config = dict(
    num_hidden_layers=12,
    hidden_size=160,
    num_attention_heads=5,
    num_key_value_heads=5,
    head_dim=32,
    intermediate_size=320,
    vocab_size=32000,
    hidden_act='geglu',
    norm='layernorm',
    norm_place='peri',
    norm_eps=1e-05,
    positions='rope',
    rope_theta=100000.0,
    rope_fraction=1.0,
    qk_norm=True,
    attn_scale=0.177,
    bias='qkv',
    tie_word_embeddings=True,
    parallel_block=False,
    extras=['capped logits'],
    init='normal',
    init_std_qkv=0.0344,
    init_std_o=0.0344,
    init_std_up=0.0344,
    init_std_down=0.0243,
    optimizer='adamw',
    learning_rate=0.00361,
    beta1=0.9,
    beta2=0.98,
    weight_decay=0.043,
    lr_head=0.0195,
    max_grad_norm=2.0,
    warmup_steps=441,
    schedule='wsd',
    decay_fraction=0.551,
    decay_shape='linear',
    final_lr_fraction=0.02,
    batch_tokens=65536,
    max_seq_len=384,
    doc_mask=True,
    train_tokens=530400000,
    max_steps=8094,
    dataset='wikipedia_en',
)
Each number is 500 + 40 x the weight over its row's rms, rounded and kept within 0 to 999. Layers, rows and columns count from 0. Numbers have three digits each. The size before them is the row's rms in percent of the matrix's.

# layer 2 MLP up, 320x160, rms 0.165, rows 237-277, columns 0-159
102:467472469570513534522422507450523455498563545523493502486477551477497471481434498466484499523502535565577539452575486587534504458475493461486480502486523467533498523587563481477510458502557565527442527456579476538507527508488536530513503539514505477559458477515520478574475511447482462511410502504502542491519553444547519539507470495462546490502466588440449499472533565473558445527497457516436432499531502499408410494512554521371463519517453481455565491484484536475478490452535501
094:506523465525505545443484481531481542593398461490442479506456506577476460558488492517512482465524473501511570538543459432585512553462557571486407523464550489548550504534486513521509517561399499516494421564543539529425452520495519487467469495536491425502466413476503529482471491546483437528475514498526523484473506512508535522492505468479437536431499521528538542489457483494493486471488557523522602477520408482513552519474555459535557464508508515465433511555502513491537579519539478
098:478513598433547467525445550513523470496558519500433525419509517503521478453479508474500572445515478541524472554513536469458495491539559417503511388486440493436532407481549485513538509508534511503467511447556549515464553455472537513450516553546484502536531439460485497537489466461519552472512448449470435487498506502537491495508539488430493486566546487542510483535462548480474458480608518447440498583498511573442542494526501555527516440495506488570482526561434538477455484485477525
098:575496537527515484466532425515569578533482467520541491475554501540505473495424588476480513461486498595476485466571472460526513526573516519570514486509398542468472537599504545464471474492486480468548486463530436484543465484424522498491489487532442523497455555471508503533517526526473506571460504429519565470447566510491409553506462504537531461524499439511531464409503467507523554478446507456461509489572517487469493540481562475500457506501567453536539438456536441512485511461526491
111:509542502422523481510490476484506534497469494480522527476490500524566578472497520435545523521595509560474486469552507541515556499418512529473525501441452530486481446527539586470492536421506523487543504492505473477502470543484527540449538490488478538450453477543521527453483456458572443490587480488542509470582475615436493472515488566546492564513548543538429526453512498443556560455535473529421492475466539401428472450500549507469518517518510438477501469485555450462493505446496493
106:505470478490540469497527477547465425492444448485476508439481443495530464572506573567573439505525459460519460485448582457480501488534470474570492483535479490562546491472472415548497463573524466564505520565536534573478472565509496486429466514471493524559457526502493459550559520461466528540479502490537432529451411460512427510448525510509572448484418533448479454545490479505454543522491518483546543534534419517486468500451479501506511465479443560535513573514528530517548530516481453
092:486511537510485444445457480514507488515510554499545516419564415511463533491519495532467579484522462415501510584518553482526439437452491459493563507484477550492477492482483507461509492541507557479542479511467537565541513442533550509503509522464536492494560531495498516508531457582460501486374523520485489497497476482581483531435461472500508496468496581514522503427555564531485475525530545502520517504467542559439549504494457490499471509546583413470514487432471530420380485527537448
101:518510510421483546517513484409533488542512489420426475510498494497494542550481518511460506501489500521455455491577475558499487565537514519517501477535515522478485483556505492446469449437535454522454537433565514572528489494529411454464480452448551478457482479472561515566564491468564551508446529502460480478505579462481534544520537468390365528467470515516512489467502577498494492496549527476463486474526522525588469539437551442541464565510566466498487478545514532518493503547466489
106:472516502577507489435510513476544600537501426481493449539517387525528498484521560519485433482471491438487432470558476483531530475524521454466540560560437517567483535556449486524528481523513467472535482447503525477578535529522451526479525536468490482498472494478477522489515498480570482498476590583444459455552558514444460485518468460520469497549517549515509506494478504474464526477558488456538547485564483466463559490475482437381530506564506417510516546550505520471483433524542431
095:494475530542522500487492526500495480558555581493480450479512440517510411475476482546516456469534492491542528457549556507453489558541608460540565461422510403530490535399506460527552581455545541493518493516507488485536534505531489558531485457506456492464448489470547415526491428472547515481463533516520526484502502523461471548496432465411474514527497460492479529441544493464464472475536502544528521566432529396554553502516461519516558482514519575460498520521521505465472476410503486
091:443511509514526450591528476561495491577431532510443516517492419499501516529385479533460497502423491479507565502504440548435515517478487485545468455520509454501516527490537521509444485479454532522515487559493418523503493484448493470523481466500509512533476526525535508530422438540426487551429535481493522499486534551527462520493519533518377558464388485461467443532587501466533523478575478522525501578542521469478513526534440498571500488481530541472524549469510529481509523510556581
109:480542436518490459502576505525517521509467520386470463486482436522508512503525533509534478461509549563540496537583515515499501517511550481552507511459410535503448528518491443529448494476614540505523554533449475455547506490437476484430473494515574485526534512570453481552564493534552450425482454493534485518494497453482421496557564487465484563471501543509490538479496496504474479437501484508506484563492480546482478474515524475539469563375418516461463584478534435527554509520471529
104:461471488489455505515430451489515571438509423450397474554544466481498445499474489521506467517558478520540456550497529494551521477559445459438539485587514460513450456495489529503579486509517458578534510524521512505559578490501419439482569508541461533516529518501507450469525477491531546496497494585515504465483510548383464459501459520483550507540486450460489466602560509508522438514517498466555487582496457451500482530517461512485511490466488550509503473466462543472506539402557477
092:448452454414543443513500532522477442458527534444526465449538438571524499519534514549467498417477481489439478509541518493502502411471523547470532472559514456513454495493478542486409478538469520534458521484513427539447537466490422508450514498545509543513515478503496508495492559507418494451503503497570523505577542542532532519520548461530592505571440500485495540507526533461487511482517512509457501505546442438607510534505498513396505526511497454590489497532412446566527479513528508
121:475483498434549513490546483499466527502469510475519467497463559445569555531546574550519453491496525554546505483432570512546490546483488511452478460485537499432527517512476547517437490527503403513548574489507536432501493473493549537565493507511507488492444502447459488473499462518506516544445515404483512471546353536497493517533496458464436489531510572531464457560494498452478531455510505567474500520505495479536537474479464476409518525542496489443529556488570494465420578570454454
092:500494459516498434539503522520517489581407527459511471539483422453508547454522486493503477488574575482511541488456490497500492507525549562510543468438553486472539515475558449531493521565576473428486479583577504447522519545419464532441445510469452503557548426576471505502525462476573464512551589440507497467499526505440585408497470492482544532522550510511507496475451490462481512480524478489517451518502512547456485545514543490511576473496530439426538488453492473448484516462532471
102:527480433543492581512476497509540489524472514457467444488526521582562499468508536458466415443452485563463520502522462502558454533510469521457522538423518477447439503485536487451542476555430514497439534395511611517536523563494503479434506459503448556518571537522552508512488520471550479500521477503462495475532561486427527528509535464462496543563536475510420529449528581556502493471555475501438489508453461425488532533504521459440474493568547538463529518522536512516502476472547452
104:590494549451590476556526456550531532535490556546528457489470445466515482513514597548493545515480576497531470444435616558536458478477526459535522471486559442457465516481457469537502527508573470469568495493568540468501534506470500473534422481507482497451475447464555469514537479505515517467480567491513511482534583495511546548458469477463401516509585484537437507508467465505444481523540490464534488461497516497456526481464466499460477469507474417522525464459524462541505532411456484
103:543490487525472494545515480460468541504451475487418523523471537516519489564481505521535504496485540477528476472470493553552398551529500411540546457493533519516451496513459440554475453524519562474534492443570511455459443524518465495528555482480575451536463567557481453546477438568540508499469522525504515510503569451516470542436457536480573487415504464456570579441513494505476529494570452487482508500513500464496513495446455477402423500548520562506559568518502499444515414502490511
102:465576480541485460551440478414510472472548518470530473481505526526473527557498514506471586511469491556504564506539445507449437460507535490458536489463495444505436531584458495439503507475478438497443487551503536569487499484438527450564520501455453539519599492584541497457473460534551474429509547483448506505444547569499475497453499524524528538517570485488438449508475570501483516545453507519516448493520542528494562530515490500470501506543460485530531483484579500481472539558476363
126:433508529550546474506531556511468427524515439536576521514502484610438555466523417428511460526411478527533433513484527468514519450436565519511500505506519473497502433554486553445467536564464486463404484508466489497449452494552501487511503548571536461494483511467462602491530483501525501523472460394504431503524448462511549469465550493563557557544499492531503520490509508486519449540443479462538494492570547519549521491498507465487466476558603485501512453509518494519511524512471530
090:471501409566526543398549428519466519522516434526508525507506539452544520534504461507563463535473521473525448415507449502423575547443435462447463499518544530518486483474459555475552497559522504502569490492503480478527546516500507436545477498523544497504525534453481547505523546523498520468396551488470480476437528541481486550512483467453540463384579452503571497504493559451529508506520514517520485513433531443472505483482437529503523507477415461549471482501514519583507525519450562
106:471548483451485522506572424519457552434433479513506532487472474488482491383536560495455539493492550513400575460495590419526485448573521492543538517559490466486478518519423489495495481494497459476444484543524512447495505522491500488480482474537465489527503501449556468503447463414585490497432507508479468546528525553592462510517475441560523471479549498509493534504574527496500472541527517479465514474552544527521521490552443473516563531440590507517515513498442518489462572572479466
113:528488539440457507516499531472503487523559566584465502499529513450488469543497453466494555495406443579434523505505478528513487559471525520526483460462553486439521506482474451449487512509509477509402560549476555476512506523558548549487488489505519525482527460508531486526468463582467489493552487429461468509474476488554522553517548533462488487474542480436479512485435495459538489571479470523500479505496433529493654449524521482419532548439446435513545553525523576489491452516417527
097:458479464456564507517529490591499432534488477465488568431490508507536535491508595567517476459506506557510441524448491510467443496469480531508552401529578508476452542593491530436490555554475524492603451480548490466508500444493547516519519518491518507472465451476409541518464529439545461460548499437495456468532478460430508525521489511512565530526557441521472547530482505469469450538528548526467494508453439482402549555502485551531481520523544466489458522479523532451498476505518436
095:546534512525496509484491495448496450571504524450494493504474494543497474467535473477463545467465520530469494481554518510464505459460525590454566524500433506453554488518485539515531463563497537553526511472538490563498490536552479564500559475503521561597511497505491458484546466507467481522498469534562475480530522465459402475550485527497616485573540499446534539432516438433461494452523531503421514544470502472423496531547490495480554485496428488509433441579553484438514513394507429
096:382469506564472480503537553481433545480486516503522483503482492529398514496405509549503483519479520531554501522505484483556501429483485489553515565512519464435565484508545533453482498482491526506544469508465450500536486485505518452470404379515456449527493545528464629475497490510477457521543511500511480547402468473489502547521602469489440513512539513512529517567525453469510509475461447480494511533445487492498549473481452486497548516501451613493491535482484491528522536555582520
100:529471498494499501485515471454461517531463461511513504463434544601536525425498469464563444501500552556481534541501482546567446448540502516501499509537472520501513468487541511539563545511443553446466503579505451587500459443471498515549490425490477489471420468463632492444467512489463492461460495451504434449564621471433493499514493507477458508502497523574488535508508577550470504478464527517528529476493601445480487499468481459503536562548502458482517420499530499531501542530511499
096:476500474533489511434480481557508469444532475492479500523416367445483548482588532610496512538541482517487495511519585499501565497458444505452479484514523436399584573568447508545528480451468545414512530522523505440515477498498500424503497555480525501431476463534498508497486490429470501460502559444472501529442550497599501474516494513485489509574502475515474507493504517487524536511543455426523514522470531562517519506494513507503533478441538530557549490490443453505482469572517543
125:544535527505522498439449456504506504586457394424554561543530528545515472458480499514563435561553489606481423424487522500446537483494546502499455516527529511484450453474493529531519539506516505480476476533426456536467478515497557474513455493499523506404475504438530499585550486494481497561480488486488484488460469527577553452540529544497577509530474484488453525431500490597510477548491553493482462451467564465505430535489563458515542551511476531451461452489476523501516442539463517
103:477499553412567559527503522542481589532477517553438487477541448504543428501487558514497510517468507498492605481458487483460519544389524471483569515571485504496482496507509471486516482510477523538499519536445480449522530521521550500478436494460390499497477444456426589538467473493515452460502508429490562499458524498554540525494547533445516445529528490462500508495425551548482532529523533530473441481428488571499501551505531498491531421412510489482435559536549502458481515510488443
088:516479486465498532500466470522622520509554471436511439514381424459512492509540556543496497544589442510521486489540514492544537426507557517415514498557542541528500490572544492465506546498548487498491523504508471433448527527516466481480469481453480484514506476482433488503520533507577479531547476464508432475446454483546491459475441540489507496564505547489438463468409494507472472502498444444505508513566487576478443562576504519500544505530575462531431486436468481508576458498523506
098:494468488488478512503575520487404502471511515527544540490501502537493478543511493480550481493450610435468465571516451517514516492553528545414614479497506469473520483535463512447547540514477455523449493565435416521506521540519503488398512518425469481453517496539524512523434489581524534446574465523481433484499441480484486446417507466598457595540514530521545459482526480527452486538466549479543505524451548478482515531478474524522476485479467462452500528507485517516534567521452547
104:492541501480513448477523542408546498488478477441511498505481525529552522450503429459499466516613485528521463474456542518441539414497563423604461449525530482518498466494563480464505566448544561493506458506457567481462534519493482525565487565542398487490400533532515487493528481442542492464516583588500480478489474517507524469493508474584495471503504517549497496493536470506490482490445485511473416474478522455520566502494473528502551457557508548487432499555562446550500521542526483
099:534490488523463507549481497425497521490618493464546512533498518574565496489540468529555493516513486561534469455477541459572502525499513422450502523483452517513570465512481517506532428429427546551488502476537589474470462443501492509529491478469492532538570545474555509433495520502481515499534497502416540494545450546500481487546522497502495533530497572521501439435573500549550519466423543472489522430487460431541527531390495469546447474525490558516526471457526426465499518419517490
095:512461529515509533459487485527530466491473472536457457415543411442502484552592502568505484506478526523482469500484500530538470516521611517536484439559523470543522481506491511573422466586472490516617488534495541499512457521417530482441474510558575483516510447542460624512512547503527553492457500414497481480477525557485461527523549529440527513406444460442512519556465474473515525467469448492514512486473494538476491448479516488447524504528508469501478561524548529481527495512439458
098:476499522454507463523417475502493466515568492538481524459519485443465440516484517428477408475529466569580458479487484535578507516420453511507504539506536507464577557521500543498440525574446633506521501486483433482437512489488514538493546483486488429467458476513490487511595488536507485502485479486506447528547464598584509530479526474570541519520485590552503493493475480522507466521540503571560477502474427541498496510470498411434512502503532463469554526485497540519485568501466488
095:521561477467582496481436523488475458503489505557523524453501480546507411531458482580600505508491518519541546495464430506525464519511466557532506525509526445455421456449526557531478493474469429481591549475454490582475519461525494453483442546572514501490434538592447491525515476479569471484502513542434446517514550460517551527497429576446523501523509473546383472504530525535445518521493485449528505446535557489501463484459515443521491512499495539570527491511448444488505505502511464
103:476411557500515448474484554506549526480541499572487451552500522491504490515468511475525509480405545492596586398456504484472488514512463471573477481533473570563570473453562484479514474491482489526504450522468583530490540535470402536467522504487484488488479523495561576445495554559528457505526483557569527555490523458508493481512502518493504445495469523440473461514501463516507519504517508548482439536454426522490539454430495553453471490446539443503499585501501405508518445450546483
098:532459462481483483538563453485514448465438568460582490495468460505584512472515556555547473543500516594552521476448481545518476558519486560491524492516559490581534499580456529471441554568507528465532516485492477491443453501521545451488485502501425498544481446540530483484503498424440479480502537437525482529492446506497468471454404434474517450466538487453523534491524533526532514476503456494459504552602477513556499502528496436555483476532502502546431441459488591566475547524481528
095:545485488522533497481531430483557494450516446479450461485464565481466469490472438449500484491550521542502507528419536495476505525523517485474460524557514508450507445540509484638507450513502488567553464384515489422534542454535492541495492507512511604529526428418487441508466483545414535537520534543517501465415535515490532491551511489535460482466524551459562450483478493521464506498419466473528462579502496448490448465508502516507446561491474538431518462551549513549499532515538530